From a checkpoint of a small transformer trained on Wikipedia.
Size: 16 layers, 2 heads of 64, 9.62M parameters.
Architecture: LayerNorm after each residual sum, learned positions, biases, untied embeddings.
Training: a variant of Muon for these matrices, 154M tokens.
Each number is 500 + 50 x the weight over its row's rms, rounded and kept within 0 to 999. Layers, rows and columns count from 0. Numbers have three digits each. The size before them is the row's rms in percent of the matrix's.

# layer 5 MLP up, 576x160, rms 0.0575, rows 89-132, columns 0-159
097:458448527439579447534468462530520487497494565484482538491479548487471592530483395387538520605498434455484548502501572483482524523525512444464530553450515477486533485481483518516528400559475448585471441506430501623477386517402487565491454525509515483461450519502417594433525452444494489476447620528569394455424519500547456583482551460499517422551431405461558500485505408477527539463478505552543522535544523588564491447510559543503486538522534448471514549572478516633610486530440482
109:466452444481489561484477419530461529481509472626541510524513537517490487561517510502476518519413496502527498559413511498416495598533556531481455494444471528439638406438375505499427558529540450440457551531529501488500444469422532457469466486469422452459417482480413520501469613447490598468461505464556528503605490480462498578522495526464509490534525461558587493545610470532455476552434550523474493585578520536474504419525552504509504507642547388453474544479593494518522498392478493
102:535431471593571535510521497467435551501561442430517538501465534542505458431369481581471493539490419559557604450507516536535372423657429494471522518527494562586468511516486474530539539543480471678440440517511468513467577541434459573440503460526473539473549444546394528531468505530512519554514528520529471501499449553485449462479439566456472406565522467470509490521545561515467513503490463520580480398484388493452470500452480533523516499473488456462510398472451588427500521489493516
100:534586527437420522568552503467503451566446490480450486522461478460528416449494536590439458536567536513532497521474586455416550532307446560439479450453447614502499509513432490430502443531485509558527528525515527513522448529526519499430495501479471489493539506538599496573379530539530441511505621466503461534562512495418550523471513455498486549411579457442547480557509423503449507500522536522531443471534554523532557549490581594500547476551511363439514549521500495615475486445557542
101:504384506450504511419545437407614590523519518445507452501529470433517464489445462554536470466466495529471482466463471543481495512401531555423472513583516478533538510395457487647517467505378522493470502429480486538563594518480535435464541478582424459514502487524445469397584490522491511497465489618548493500495526482528612478504495600460558465445475553533551594463538522462552576480439506501494535475469542520482505522583539453461438442576484385477511542570491522475516550594519417
099:366515432468531456487538583545482413481548493478447471646479512514545498527499491524581509494513513529476539526513419455621514466558405467471453481518489483524583424493476537463508488567503466544509604520465525552537566541461454514436435535457602436437494484506498594416461447463495481503486525469513513477531518470542503576523582499597492433444474395544486433456456576455539535549531535592468445559464451444472450475489587549500561514432549509565521487466519430538481515490345577
110:505524496450512491456476536464417454402529458532510457481468542386413458559478536616611586422410539582594490487457481462609529487609511449466498465554436522474533426548515528462482532451440492471442392426461594577622396533467536473554456478523479447522400471506482533485540470526502455490525448477510499459440442498599570528537564465543612487465457528580480521546466470522501489568531491541576532530555473470528519481516496511510508451462520431493527509456410547515488472477433470
104:460536475496512465626481602515421427456502509467522540556409413494586487524471569487539541541447497527544524549558407410570423501617497492450509434492483450419440396498514575459524498490476496571437412513539444570460499536410522430416544444496532539472577537621423513400470517399447533474486555546515468528517428472601459556404557459446546499564551503559435485504537535517523496526447545538511513504536437483515539522550497485532555548523545507516542451528466585474517496497462518
117:542508567504450479467555504496529533411551461527494425561437447430548582604552418446597474500515497482478468422472502494533443593504474490557572438502495507490477467516523562572550464513548385500419594561472472603464485438546452474509442494514480548530489507467418487505517548479481471527506486480475498458468518451477437508548532589452497436445610496675573550415565488477480479429438505553460417560506448535530454555469463610538428564496467556477422535445515502529424494469445505
101:436455489483497439486555477528494572442395580517407570643455509445486529475444469481562474582523527505604626508450521539482505523487464553461497484391533476618491454491484502489507536455399499535543535535570485521483507474473562469436428558487410366549429551464390500480498470472543479488455522442459415584437539487541497472454495492586513486524452585451552429489520565403477505551502570582479497512470562524464597498475492527533547424502509487444470449507472556542498505484569531
106:530440451552616563419462480479516492474462535559426459600438506452463523501471565461574501544502479546473478585489402504510527415454543506533563532487534509384512530435560494513556516521456519474510515503537467591450486472428485503454438447465426420445519567445473512474473456494601529534488529508467473467466540554500383461616446545620554444592537352497468510461448527478509475545518487546504392469540429506552509520511530502603457383529556467523537576466472497578492481504496480
094:483521523418591444532530552551528412472464497503496484522526457517414490524553579504441575449468427445480567483461508532516470480555448526537557411507502418460499531451478432544463529562525554479516470471422461531390394464564520484587599494486542549525444530479479506448461539613569506500436517500552515394589525464502401517574499523485505504438456454527525424500454477468525550498488492526495594472523555425461515546521617577575496468485561439517562508446453529655520400566502496
083:547388451474504482410511482523503393451514509565540504518479462434514533520393589529512546472533492491469527502514599503510506520463558519511556472567480521539469483517518480468538506417515500489381476534584477495502446457482481574551507451491530349551525530473453412512486576563559503494541514547504497422517451433463529574411508499660458476445548531477554436508450462518578510425569511567534529564531390525489585517548558487507531470508505463496445567450389527598460442448424570
110:454458493520496489572488346439504474495524410389503508494482471437561498618523514498515492514472466453443595503589592503614490444472431561528500521519505499551438558493566454570586473601447498506496575477493398526498452433559523618506578464540532435447537508497485528522521514495459383484508397530530468412528524587489446477465484496498437514517523609488503442550484461575519563467548438524435501551585428503495496515442537532492473540565504509470445521549447473452467476425531423
104:615451455503527551400508420414488583409573489496567507523501555453544556551464512522559455436465562551542484483474484466513564570527551500493554517523486417403546486563563474372589535439493485456493539432528559514607532496400419489512435479530498423496507473551504437396521517559541558482474511500505503410408527484531531552527542467611617459370492417514531460455483526499534493548554508545533524543446524512520526532529507451521464461466445469503545493490463517461406424447460461
116:524456500508496531388446521572424533451537498495564548540486472475406514588574429453514418493436506525547468473520436566463616547465407516492478538422410472468601515524528535491465557541442510487440516409449544570490560484407475495556398497548532441465458536458395545467476490518431571505517476511588509352486504531512521492446539491521503468506508527538577505496601556564470524606551537479457470558577542473484493493551600476504510506540402496499476500487410471499498545447575424
081:504501451552575496427485415498632551462444453449515476527542481475502549498465507537482579476511481537482585433513548523472451430477496533481458523522565536542587474553531494550542462558499497496560473498558451492507452528469497511497505508505487453479563472523436551460453349456475477416566539453547503415499481517512453521467537567470503409508526461545452505579524367588538491461556507482408539433554560461495546555627568543450578531473442409586466412444489507621580514453562431
113:411512488514515503552527424504571549512566442453454499528389621415450534393499496576459501484418482606569476550464557521526633588463495399457495508460526558524535600444489487453496489515483474436483506469466626530481422447444504471536589468534438477508509420467529551475441522502473515509457478524528466459423480522486515501479503482429490584513428530430474435509423521550566537646508482492490502523549489508489504496535607620505428521477457423496541543557456493523509551504436472
094:624454460523489513440485472468485461445438507555530465556460576474513457573477490490536494514621350544503543521442575561498518501579511511513481440559510500471524505514530509490512541493581423573428529502560525486450497487504510617509378493499516458509433500526541499562496596457452438639543526571455529456475482538452430433459426528456450419439501481567516484501498550512380457485589443498470500572551442529487462493565509395486440534583520504518426440477489590529439490424468528
109:488461470533557510404489426496545569435484499446534604444489507530469532523440501469619502520561551474526500533509492552453499464562495424587534488510456501486544494508440442507545486504600465479439463527534491569486385432461546512593456544470475528439470403589525556466553510506465557535530600581500419531438458507579538454473449546531605453433467403452588454440599453473481557552545542434557484486561504497540468426484442479449567544627587428501497514496507443507490456519463484
104:495495497550579499491525341474576426476558496517514501468429538460464502477479583462464567429497459564503506473491497539459419455482546478527458509554488492527542589458461508427546559521395466459456549519553527510560487456501513467446432486606572524557466513476572587518456503574456484530485544519543577490590507539452449493508539516516501424590437550457493473518492424445489494509467429509362415587517550436496492511644616534532421563481455451400454533498437504551462496550514539
106:563476552561462475505454410515509503455458484560529432553466535447446464585528469444524541460474400538494592565523497478461491521455566535619574445488437492545515445463391612518527575487525478580412498450443511474501560510481488484371536518486436458470514488501518549571495509522578487513472447561546532498553536471601467577562462518396496467419502471438451427538461507575414508512541535479432582474498478508487573472466479508477396567482474513485441534485558391522519559579539406
114:436497512512517533543473595511540412483452519365478535452477448445515465414445545499490553511613482508537570464582516502534477591431431551437508474544539493515491488519582559536477422406381537471492483517549540455452488481564524538467475517470541451547498486413502607514487567557436487525499518561503410507493405435554512526467459518539435493452549538477493432506495482559578450614504447472410485412527360554562595463557470459528557485477495502496524584527494518577490521474468580
091:430548495461564552484490502547426505522449538531457461512532491458518481422456588413478518530558504564605614465514502511464517466534466492508484507426459445473538502589430415514502463536534489598470529529496529561478476590515503396484473532453438466531507487561551432477544515468454474562467484584541470522544433513577542501461532540603453443316398474466655519540487473513481549575465534500573473437431420468439450535451470502540438476501516417500458476533474505398495455456482498
105:408450418532609430488495482500353480461544484560539559497520561526435463507547547590547485521428440439494559526536531515501536498534501481468562454514460521567452483494494544478454471435593420535474414510510465605579377451508465523531511413505577500504518504530465452450430533555523447425503528420562418522467490465529559531442478555532466492450545456470635420534489553494478517453585544529504519483536481482528452546483513476613575497423532490500500409496458531502507457474376581
104:522492394517470477436522444450520513509545534531627573464436538470457476580482565525520522486513469548516446458582443583531436449553500546486509446504477584461481565543551566552563537479525552469495370508534474422573513536485559487521484416541472475471498435565513500533526508518389514417553415565469535456534529486533515434590542497418507531502526493471440452559430532576459472643506581393477514491548488520471570454525480438536500551512532492523522397504493522662443522459505462
099:539427469499544534517434530499480458542427470500482432574467603511471563544455482577480530542494439473450439443527573429479456483421562576542436477476489548476522530487492458534606596525535504503510402509536500564505473422443495557529540524491465501442586511466565583435475486553482444531570490539543474434559464544461460545504461521481459539463508387600462483470433554418498373474548500455483480515641499495540443580505517518484503480490571476519589420591453433516560433448583567
129:540531376562487460545504539546400536498513469444496493458478545583643461449530511517458460562552470467498499490474537520519470501527481483547532581547562539477596556425459419516550446560589521505500460618521531568447419433468535531486399507522417442468479512576472544443483466406478532522526465592488481567524433531512532492481497567499447502545533507563389486417510485505569449495492459458561427514552548413421419444534608485438544513574555476426479547527548466444496482443463500
098:540501445556484598478470454471474426520416546469578415513500377440543451569517484503506518393547540528546457508394482450481510586479518488495508439523463500591623482570507488490561549489469458484563462485350448536567509541537425480545510510437429498513463471504484400494543520532593466567562470502544485480533500534521564401575467512643513574459520506539535532483455480516520552508487440354501554491521503590464562546550518461507476488542463456602552493470511470489485447480437490
085:508514514510543478548459367516512582452507488423517506437481490388568451469553554480580551506481533487507509552485468557561456536489428510586468476459569690472495449461534482465482480470460569455428595483425568604567494456460585435460465530438512472451533571490509554490466465518574549525407503527457489460504498476509512525518534410499512493535424584589633496420534525538577475479446536568468446443529459495484572429509531507475509504563446544455566510525475467409467520553502535
101:446458478501521448464440474525479545531514495403566459539466535414573458395471522457548530488458407544520486615488408492562494584538528477497521505497540501462565391532502594444492535469480459396520550529461506549497579533488414525472493483631513448460415465529412472540498458411480575468433558532542511511529411529508450516580487467445564558522521466595377519474501477547520475592489469531458542568566454525411466525605503501497520534522390510465537439514465499552554528468527555
107:461439512455496607445514434463458383489534577461549461530478424491464472540499507534486475552513439497581499519524472473531483639444556609530591489456489540503411564513456573549540459507474466550568455462445437512586356448571576612547628489456480464452442496458568431573438575585414466482512463555525513518562528482392491478551465450479501493404492493451543456538514474516549471474472477472474462586563440520559510546447445502516447498522532518471468536479514499489533474480506524
106:504496489502573511417492400439502440499393519517521455531533476538539532555483470463502484524465458479491625487504550581492553484600459590578543482494517594425540469483460497499456559555480495631449482430490526615501563436402424508517468544545454447427458437562526513509485440487470501470516504575518604546499458457560492517571472568499475589518473461506336521467478545435477534577408561456587498522434556488453534451453500421511398520513517499440481476463553536477505485477530457
091:458463465475430510477510507459547500491495538437521562500476545476487393504568501446491421552519504491551664518502519583530457521414480512522467512563511476477428544422490503434596472570459433523550355491462560493509397387571550378568507468455490503570414551499520565463517527547508517356502448566522505502545535491467530538535491485489560469579584536530520420604502507577556507527558512544531551445520557519509557560509535457500420461479479557499513417527447553529470511561525523
082:468463407528510486465498522493465345456600575392521453554390498413507522393572466462502494458465495542550504591518505568509506507425513594589418529525545518538519588491469557551536491542476583463485529420512486458429514483564551492467570533475516432521454449558492639502484448488429524449565543545521614482437409489486514521523501418546495471522528447490521506423571545471492545517498579495467503543567451417502467495466607543507527474444547526499550561543451432543481484493530489
102:483482430534395461520599414455561527446474430554456494556469500471553418485506528533522382498517534481544481508506527575488585571525513458546426494536512521450506403441443509456507537506476551538478368477496541499614561496545504468510454527525454412543466396449598572499562434602538445451444486416505548534517593484504597575535542480554510450543475443470527449527423418557420512548500441535516479463444552519510521579456551479465456463505471476487528447462518474474489499436488373
091:515432523471597506578531417542523516482461499430498624503471447483442451540502462511497471503490442469504563469421547509444489515569533608558455463513557495421512492494515549437548553565497427488526486415558518461465514485529497508477458496437506585464566483529473572480503450501564395440463515477477522500577449456509484526449538560575576481449399532603493444504438463429370551486462653530479454478532383511500507537446494448483497431391486433496479499494469489510544539559562620
116:636493514504534551525556495483502571508507447483485586520505499507519432557447466489468489486496478476495593515531506557542357490525443524457528549395470567435455494465495536577578527485464457518564482458476533511467476539433556493572522441440526514532496381583496405537511441598346514471471521466578577459500501513529479501498549557538426472403496591461462520485457486548473496471484493474440521466443549430446461527458490461490461450544472491504539559545414533604564446580639442
074:592430442517569505527480500522579475581588538388533544459537449430443502449484476513490470508471473498529512573551566403472402426561492549511505607583553518451493437558516551464523491500466507472517424452546485503589533425553501503387508562511500531452564528582424488488562520537524562478398567602515552516360479500413509528479502505490483493435538466585522434555542492494504597561519562449499548509543491535426515476545578532513490481529532431512549553530537532447460433421442542
087:453498430504515472498602481571492456495414480409471544503591446412526480408553605593470446514537499471624559426490487491517458624517526518595439526435485474471380439427576414424528428515506518519493530474586510523475549509529509575364511540480521519506534491531516511496503494582481375513497601560531478506502483572494548527487534533460558508463510510537548449500504509464496593565461500470484467487509390476528540472474418513476613559537501504452457443477514475471455487468413486
100:545448477500466606456531412515520408391514564538574418502547513531519425534428487462480421488434411573478577492482487530556520569552508586543553417514521533394438466583480457498484581460436520462453561472490424412460483469561499489490491530596413486583567540449487443502462523446449490505528426381539481454451528560536453540477457539511487518491506511512459478493476527449528569621447551497455518453519487558513503527467503483569514442608578424510533525524484491443472501443531617
072:593510549566474553603537521471510548428541515516454513545489505491470461556500526566423608515563443525575538468463540486459553545527481554538540435516519524428552309486506471557486557497549551541455373462517522483499512524570453499521485503408476537433580400487359498531462529495478424486449447375502560419538455452570482517523527520476481546473463443486486456523474514463427467546509533421505495420459465591519573417498468563507452524431485454517607492491496458508539460514508457
082:545494502576469504517440543524502500467593479480499602483451493468573482565661489492484530458471515497528505445483506499545492462428475495629524494488594450559493567480519498554563526487543434479558542443426547445494514393440635479512515508456557441502506509466503518476450545501507544446541451485564446411421428535490494539549523517549534493475383544516562401468432412527569472529456540542443600529465573519501570495500478475482554518473521482424499513588470518397468588497387567
107:577530423486618522528480561410582429544552465437564453423466562464501484549460482433595563456482521506569472562531559508431485570461510399507510479468435559454502492479456410535464467496502581451468534527493533570546513504450408469458504509518464580486518488525512518474550472430469555464452575423490473500478504509492427560485446500476525512477437455488540502445492537534506443646495521505622598443538529497531544478527479498439506509665619468404593526535478522505429517493524525
# layer 5 MLP down (transposed), 576x160, rms 0.0259, rows 89-132, columns 0-159
093:410536559491534535474530422518433484590470481399502458399470567612568477512497561492447435528600503429483447456423578526574540535432404531457429529476417530510447403482519554569506511532544459482467458457536571472592502557547448498454519550449411529524533541508550465526515506603534523485546522525438522518497440459463516560424475490540503483485451536536516551467468488415528482611450456534412461504426539457534572506478523367426501482612529502493515524452523504500446566435465477
110:517593470490438435397429484542541488511583523483532475575541599509475513577470452532562483522548629502518460524492475516535508460522552474579510468518489503525561440443490419439451464468499571481503465478529483367481516518421525629456437466498506479471354325539557440513500464519568503509471516495462490450546480514444516564489487547444410587537564509504497549480519484468468610430462525449505532464501417484449517415554428496481547474495548464552445531555464419442540489534438486
109:502552436546449509527508470553526422487537421378457413509504365493494474554481500487495569490426544524519457526467590501521425502476478447469370520430534480637543407547542451517542513483526581455472438531557490546583488510509619431380485525519481570485486477528456446580505482568567511549470655483456514492489542509538518431387569511444564520506510535495456541621468552476498529483498543504498476495466489484446554444518428477472510518555551537493533479495514582437473478433500525
099:461535476464504475559487434524442451559477447462506575465480408532487424495548450575480413452549534521531483444487489446508376504518520556455544474549444497590569482622525522558418482544552472452491580531497499477493523482417466504438422516538530494499487568591451574501459525594469532539509591398492493455541516500514596486556499466546442554521494400462522517540502416435459569411518524520542394434469459588595487532501510618514435506494500432448411513513489560477469464406518467
097:554595487535483500435390541453483502525421583483517538477487501360503488482506559594570451573532510518499469443499439467532563424471584481478505479640512483502445425484471493539432547457507471487478481436563555510538513483500537471492465477453539593520441421557577484498496478493563537398512494486490516490518608496503589467585529457482459526569593531518492484478393512466481490525465508479484412501562612387568552441510433457540492520534407485538495495509428559447427472543429593
099:516406486524474566562569523563480482430383500502572548537459590506405597538468528469495447476564438492557499556447518494481481443372493526487476500428443506539445563490495459529487556505513508515527470449460502519554455444499532488567571612520452530463486511456506481509514563455480569480544553541359466491505445518510407427546466474444540494465540457417527486539549462593405532441544613493578567446518481550507470469427525394478504451465477449625520493577520543451482510510595507
107:583464475571522451492448527511521436529464538533467444576530427459423484528609468546564541568501495535478516483541567510361463571601477491558554471501592585374443448475511481484503435462551426433363542522522479570493449471459554453531533543520513471479503451540554407462554567518531517503487486468543380439489546511495416533489512592565480455509449469489458492484551509554531530538501536489515530491532553513516481518436522600500500554542511583504474534483361579496548396472434496
103:510572533448529494475489464543548482509514456496461513463486441466572520502458471530501460447464438486418408500432506473545538446495515493422486515521536472480622565529501471561542487476454597536425458478443556603601466452516563454407497543508537521523476479581443496551507533432543546527486500526499422418456484488498466464575508514551480526416505389488565530574517485398476545529496462522480423528399531480502462463471565596514524480542577561703446569616486517497528484418554511
105:532429501552386504505565504519551476468542432460505503555404468507522455522622588516507566365605457495510516408658613484441427539456511492494519491522512415480467448539593446512584415398430494526546551569512520522525548500452460484472396529607537551581461542510535474479519486572483534525571473500504444568498478486566538488500563441491507463466536492502443466525538503511493539507447469454499491568482515462583594534571467527480388485560488525450473532497456542489459506468520523
107:554469484419474549501557469462492531530528574493475433467711373512589494590475552478552431470574593457567480491444475464523483453527550499509478481511543551535524522484494544535513514506497431535437449544427434461482471528548441543558564451479588512532511408491474492514493403497493505509505532533485484464454454490432418522489563474467523529484473538548574501480536490552434340609419477502500487569542477514512485430540517515456490485572525460532515456435585426597494473532599448
103:479503413452505448542453512468455557616419519576501491514460474544484529441457470613593462485481518493498487529491499453438535435546454614458512578540497473532505549517391511463438452615457481502583433543546501491537496507496538570503582451442575611408523517420555532470492561446485465393485515457532535563523455504525411543430496471395559468431457542538552507519527554547508505537456510479583504524459497451474632417452510516510434521486524416547511516504542419499585540557535478
097:451552542460438507570489491468509424465466517397493439492436473607473480488580481508473479512504502586494534472493569507516598549478511494537539500467422458481466472537456463521470553530509466439539470623470498498553468546498577586441527507567447526545461434547564542488596547464492415454594539503526487418608555496520491517573464554462449510447472464548489447505471501502468489479493412488435424566480637533593474407504451463465455575594516458496462432487568422404463495437613472
084:526376429445519519431567453495530428487467576445549481386502471537499484535480486480585496509564559464545560548504550463524464456513496464432458474504474529474529462474515508452417485526522509567497490549451506619474626447539533575480402508606505581534530490490464524552478402452561383532469520572613534415490595461440516515495487553531477449370542574560491408572433469520464497526506480386504472579515474516497455541560484469448533482492462459503561448465514507510529566556489456
117:556470540468474543612505514586508474392504520519493457491482595570557468588489520474493564570500499497489500543416529485482483559487457577478506507524515402544457486495438473460393497482472580533466560488466502565563495573482442470518487512520477508439515429514605391493558556481443480430478529467489515521614547464481384449460530423548446441512438487534574542513348536532528451564453535525521482552478581476457547392493559537526468475549468454423529616481447460398541537503468485
103:597541491610471535446476503447506502493559491470457450501417467439456479571419505600492466523478451585555446476481525552486581549499493447509444486540457521432456453524475500521530472436539594498507529565610541482623515488511544449518527483516459590533520607544418499481450462486535495612443506383565474542377514489460572591588528506540539536474486524432478527485537469521500513497443553501534563466477481564530438505407443486503381441539522512432404538436454487491435505460528426
107:471512470539609477378387441523438525572520493450531517534522480559541444524395447577505530499444505475626487490514430539537571442510423565493484511490468498462568410527556458544492514597492581509451542586517551538511494582537508588546489462394507591477548584526473510459400446593499561508546481523474544424428468465458549571437505509624466481502464529535450476493490477504474502478494538549617476453541524480477478524484531448459523439543427464456468546530414501456524431563505456
082:464583542538413452503435498443540465442530440512463504484447537528472540517554499541525442542481472446491507516540432613514569509548435555556438503481482439485409488419407520485485465444469335569504485507449570547397456413523435559407513550533560518488511560470475579464503469521516563493449534523529464392573536451460584471599476513450533511508521452521486419486460526529479468495477531470552435625531624443489532430502599508498528499467561486473522537608481452534470464504564516
112:436380489537475448494575529443585489517416524460545463537351555446559477475516567499548391527533521551531483471502523663511589539499518542451555501530499509538526578527519530385485523490460480524415489473429513470405505485411443459509547495492518477464483474546442543579573529512519478636434423533567506440431457532444489517498468538498510566567463468440474477427478489550533482448527443524495455489463435444613452501457512607501460523544569475567491552470472419485516544512514507
094:504552562480477458465510515422521534563588486497494483557427501424428526416519418535452542517583460585501462503569499514500528535545526484553405562543526417523467591530639471503574474567441473522547476458379467506458564567429501499488553461417459483551445567545471488507453475450544536466553561425472529495451541468547479530477491453544522566510473480517481491578470540536411557418473548563465472428465499513493480456468478496410468457509424407478439526481494444470432535524588669
108:447441568458456425583509542533485590445585495520585523470592468468492489442438524475526503459515519514544509554550458423537458623525515430467494523520460476442474520570593508424498501410470516491541481454567493484507615470520485523476526484477577572528540469497397482503504472365521506519478346432522526551533461564442460449489464403399492569538488480474544488508513405583480484501604470481415506499557482544545462519559555492507460528493459514514519462407549567528406591539538487
095:507500506454539565420560397479489532477579510461510517466518624557516446531544517468471419517534505401493496517574491450513483471580519476424502533549508459487430416435485476455577577529488498493554554521447457473518620545552485410498497504564458509401462481399527552460546488449449497515433485588551497430566554461508504416563535555472541569429517568573479502569543412425624541520505485523459465496552456465381495453503428585503547409484563531507487467504433469505480472497521587
100:521489442539450561490552496472599448435554502414491561417524493468481539433505527467442428470517486442468395521471501513507435606537511511548494441588537513533440400560480508561561450500490572534471571580476530590542436510555446547375475507578471540484442508449487492392514464578590462511415450481510500568471448521517489520506489548436539430433536494475491438459477481559483371551573556520485547469524444606504554415518507539514515539487467522429499516526537480592494560542429590
109:421576456507508553481518496529543419504515542529495445511585488580536493516480479435517491502490559496466527371477512529556452451525552572474548497438445510447470437506517527519495488497503579633461473498487475504496514495499450557539423538552379455442541411522526473600530503569502427534488434538544531466532506534376472465536428496531576432547476505424487503442445595549626491498553443613508494456524471546487422527496475402615589584581469494440503413497451526489484567482475527
096:546463488472436440453455401496484487462531535511527479535488493512568567576428615504437464534536439433510531387459442522493415485505574472508550576368457580530490516493484509601503527482566442463506514448560546417451537480561585394476520555507410524568527501375487505481541494461462559514421512625505481511485473481565469521534429477428501598550551442505486473534512534458529435524516487565473557557543621413446440540464494420472573494510510473494481516432522561541515485532496447
101:529494484438501560500574392388462492527439559490525486518550475497528483415487595478465523510540511504514482467525552476529525477487549486468558493639527466524540408466511494520560389450490517540499429525542522498462495499470510472410430477537446462465546490636489534443558493505427486460540393498497429557495426431472483453540520572464509520557589528486416464471568515423487551447385521430462532440493491403551520585515489606531500586540485500589469562564561612529488550425507484
102:403596418548524406521530493558578468442453506514483525464498512552513440492483549496509453574499566511493510410515433482517381449498518415524478470467542488557526425526596623514434441550494562512460575620491597509544497504521505555499571485459556567539523485558537482520493517451462439573513428524530600530492526432522554575444447554485445556515540543524522493459453534488508492560420440540558503421388353476481428460499502540485414450477471461513469507410511513437510460548514489
102:504454568456468482444468546515540446525514484538490556423426483458475503448523516509501470547471488557492493439567521459498471494547516517521460521492502451497509515510427427562464521554413520562585425513560489514401501636508505422503509494475395489466581551463512493545582519509554456451355495386506439525462480546458523477479511558510612455501388569473595476455560549531451352531508614548502487573462612485478535504589444549536489539452502452542519473503555516464607533467464505
121:540575495523426418475498408573468542533476573448526550553475476604522480446429537513480481492490486466547480479503540437457558476556487498431554394481532438459475471519545473537435483493508572421457454595560549506559473540576565525487425520469511529519463540507474470502357473622499474596588528480500487438481415550483467537447489485624413525512505474420502476556506542487526549455508528485477508512501415445488594567565550509527411450531452501396524474541402449436504397563499533
100:516624495492469511528406513496441519554505464549499440536461462451484469512548445495567568505592541528475494448522537508349485460499530460476514528550513538500558408465404482453499490558502468528551515493505536536534557497458584457550368522586519458454387536549488422458426472551506543523465493426534484488580426545430546484575436510509578541406446459406486454478505440484511533483451510508394516520488488484506430572521558454574414522512527477431587488482528542500469574500473650
090:542501498472518510485501588542479484515547594536567411507548572465536524461465391419389547566543549535438434463509555450490499539542518478475524477586492460421553573464574499485556539514527505445527459506677433423520441463525493504467455541499510506467480425519592621479436469446473458531522475388542612439464570485439588496486467460543501475431514422481466480546462619476500433447496507583515484479493568496573494499446552583441484528471538496488543480448467526489457484558455451
098:502520450597481521568488461587485511459497458435419497538545489529419481547511435507422584433480503556499380440540533534521448479488521410438534569488506571496465469474462575441430483567566495408538479485647660495460473471499562498399494516560447520425561494507549539529502574504500515440487547516537487546438553486442550571421514619553441508370546459544484508537503516538522470504477449504545521548470616510518423529490543489477447425514504459506522429567496474476485436517499491
101:484530533438519476491486564578511482542554415468544505429535509570524466452488462483496471493470519514538474460559459554532499552544381570452560484446542495458468452505531543461484384477419455534368511521476520630584432582544445512573456543530520483550466482455517490452512526440498455559646479505433499610573502524435351494521556537501529417565424506517515471525467478542526407488472478493456552538533491502518455555608514463515548532466497536460450416482527463471615455471491423
106:480654492476532474419508488498579495567495563517533583407477449609479550418525514424524501530550462493527517472512525481495470516523476537496425547508532482583548556548464417511441439538411490506395434511547600508504534434481555518396456528504488441510537461516546546399449466481460469490472493518494472500504461471558474447460503510462454550439486477481417540569472526456492584514502419553510525473464516542555544562427481412457491555617567530467487531482623473555595580420457395
092:452458494505497529515531521505600529436492447461566527632414426433495530471584418554575391569534466448489473495411537484526601486516505518446453455493492457426439443375445457532512594408472541495565532557471412515495488549454571469522467542485543535505516541540528474500453521583512456459501493504506467475473444568487533536504481520466572443380581439499497450511518455501464578502368515489605482532473558577476476497512558543507451454540607521494538490447483524469430600558492536
085:495446511491446515536482448536508529502518484483427470447520413495469490494594493501549584599479450520568509507472562487567414465535587522538562404661402538448506502545486451481502528444487438499569497506560433571488544489493424469514599494515505505451590621435522500551498427405536417528485521412436506538508549479493463489491478545516485460530508511407546499451478498534455445602568523503443519552528468497493420479521512535547497565528451562463480488490521603361389545499434558
100:509477447532452510563574493415510446460501374532500517590520441450562446588465409576495427559480569541436488546539532603525535476502453503510451483517557609511471518523391560494495536490497533532464459485494486490526572480499538494523449628518459416471430490443538638456542482550548468527400481511458477449434451550502440561618549509521565404453482444458537450548450433482448506506479536590532477495485549513460493479521553561482488493446481500421588441454491511540534444423432456
087:360475562582555485454549532431525535484561355512519536564518394489512421518533523511417511440407557426523459550532502522545510488498488464447447496467473484528505546604480474513472524511566441480517563500516467439406509469505432460619506451489504449475402483438505510470476476523454469527434584566520468484478482515513492460619481530534531472535422538537586477467537511531536562629440484495494542551504408496597565454534493509449408526551540565431530530461561466547396461535501548
117:469479528486493487446551508518458562453448550501414535599429567554536497576468401503478476487503524454479512559460536485448513389533496613546509524491559555491598578593521519430500482446460523556510442492488497400453583553550491555497451516426551493465472364465537421484552499525424481494507452565540601536525485424496457423490496511535418442416430602463442550506419524497526537435498483450529523445562553513491498508490403558528453452462482550590519555568471556539517485591500569
085:515510560541524459462508516495461565536519427593511389482558497512543502517560476525392553507518543472495479523619447532454575513452492476548553546511409499526390494449492478473466548605528578515528546534526539539476577460462494412438509537529487526449484524417521467567557447360522489496453609483457445575492586458494469482510409419532526526469407470461552474503429571497564524548456505524564516529426581456521510462335553558432464502478479505499486522478453480517500559525409565
083:480500408540441442483651498470502520546572567424431511498506457473483545574510480480525458560474486546523565483447590487497474521506540485555482581434552537475489581603460402447532470493522477664491587451427509540501593510524458533436552477508465537492476449461490460497487479496524495480422502454521497479457508461603505446476520501471455518442503504600541464524514504457412566483543525490456412474568534505561521491594518440528475451610507474474485514607421402494463510352535544
104:530455555584518499489490522460468511520510459512498564461568477572458462520516336472582495511451451489575580515492537494514485517486480541516623564533463510552502531499431544491549476475469483489543478362505457421547562466434454435460468478486614457576502570475483538516463499526499575391492465460511472640534598549536527506425529445498491503449572475463549525410489488562456508492526555505454472527471588341468494585447527434515592529452594461483493536438497481498493486472549566
077:584512571485560507565514556379433464553546579425518611433500451467444496497477545548530441599482456531462464478567584497451448566514549532346535650472540511522466455474435501464528486569533484471523525519516432450496447454460501526570591449449534488567451560417461548512584519485529532439415468493505472478487403561475530509502506511554550506469538477490593394523443461516520540475510442531469500608523465378531490460525513486503545467482585530470590496505485498531438536535513492
092:546442513517580580545480467566505510497551536475463459541464572507568518509467464491461582449427473489534493391520544494537438513453524578479529491488477448472482545482381501499550518536503436473528528427547444447531597473471472553528603471488483490513448501527496518485453464566479425441472381439551530490446393516572484540579546480422584532533528462481341489451467505500564436515415544509432426483411495562525515488494529481550477480533563407535538478576593521488474609511534630
107:407461542526470542512465497522412543434636586521467598422585523401509535453516467535475524368550493442483549502585427447530442565523518434465572452531601444517529441546532547532592438510558535501473376444538420467566539562499486512525449515412521498508554470505500495527503412373502508497571466507524460461501501561466529440535559409430518523552415426534480517545543515441549457549451480544514489490507483530469521452508554571506482477520531485499516431509561417526555498536567534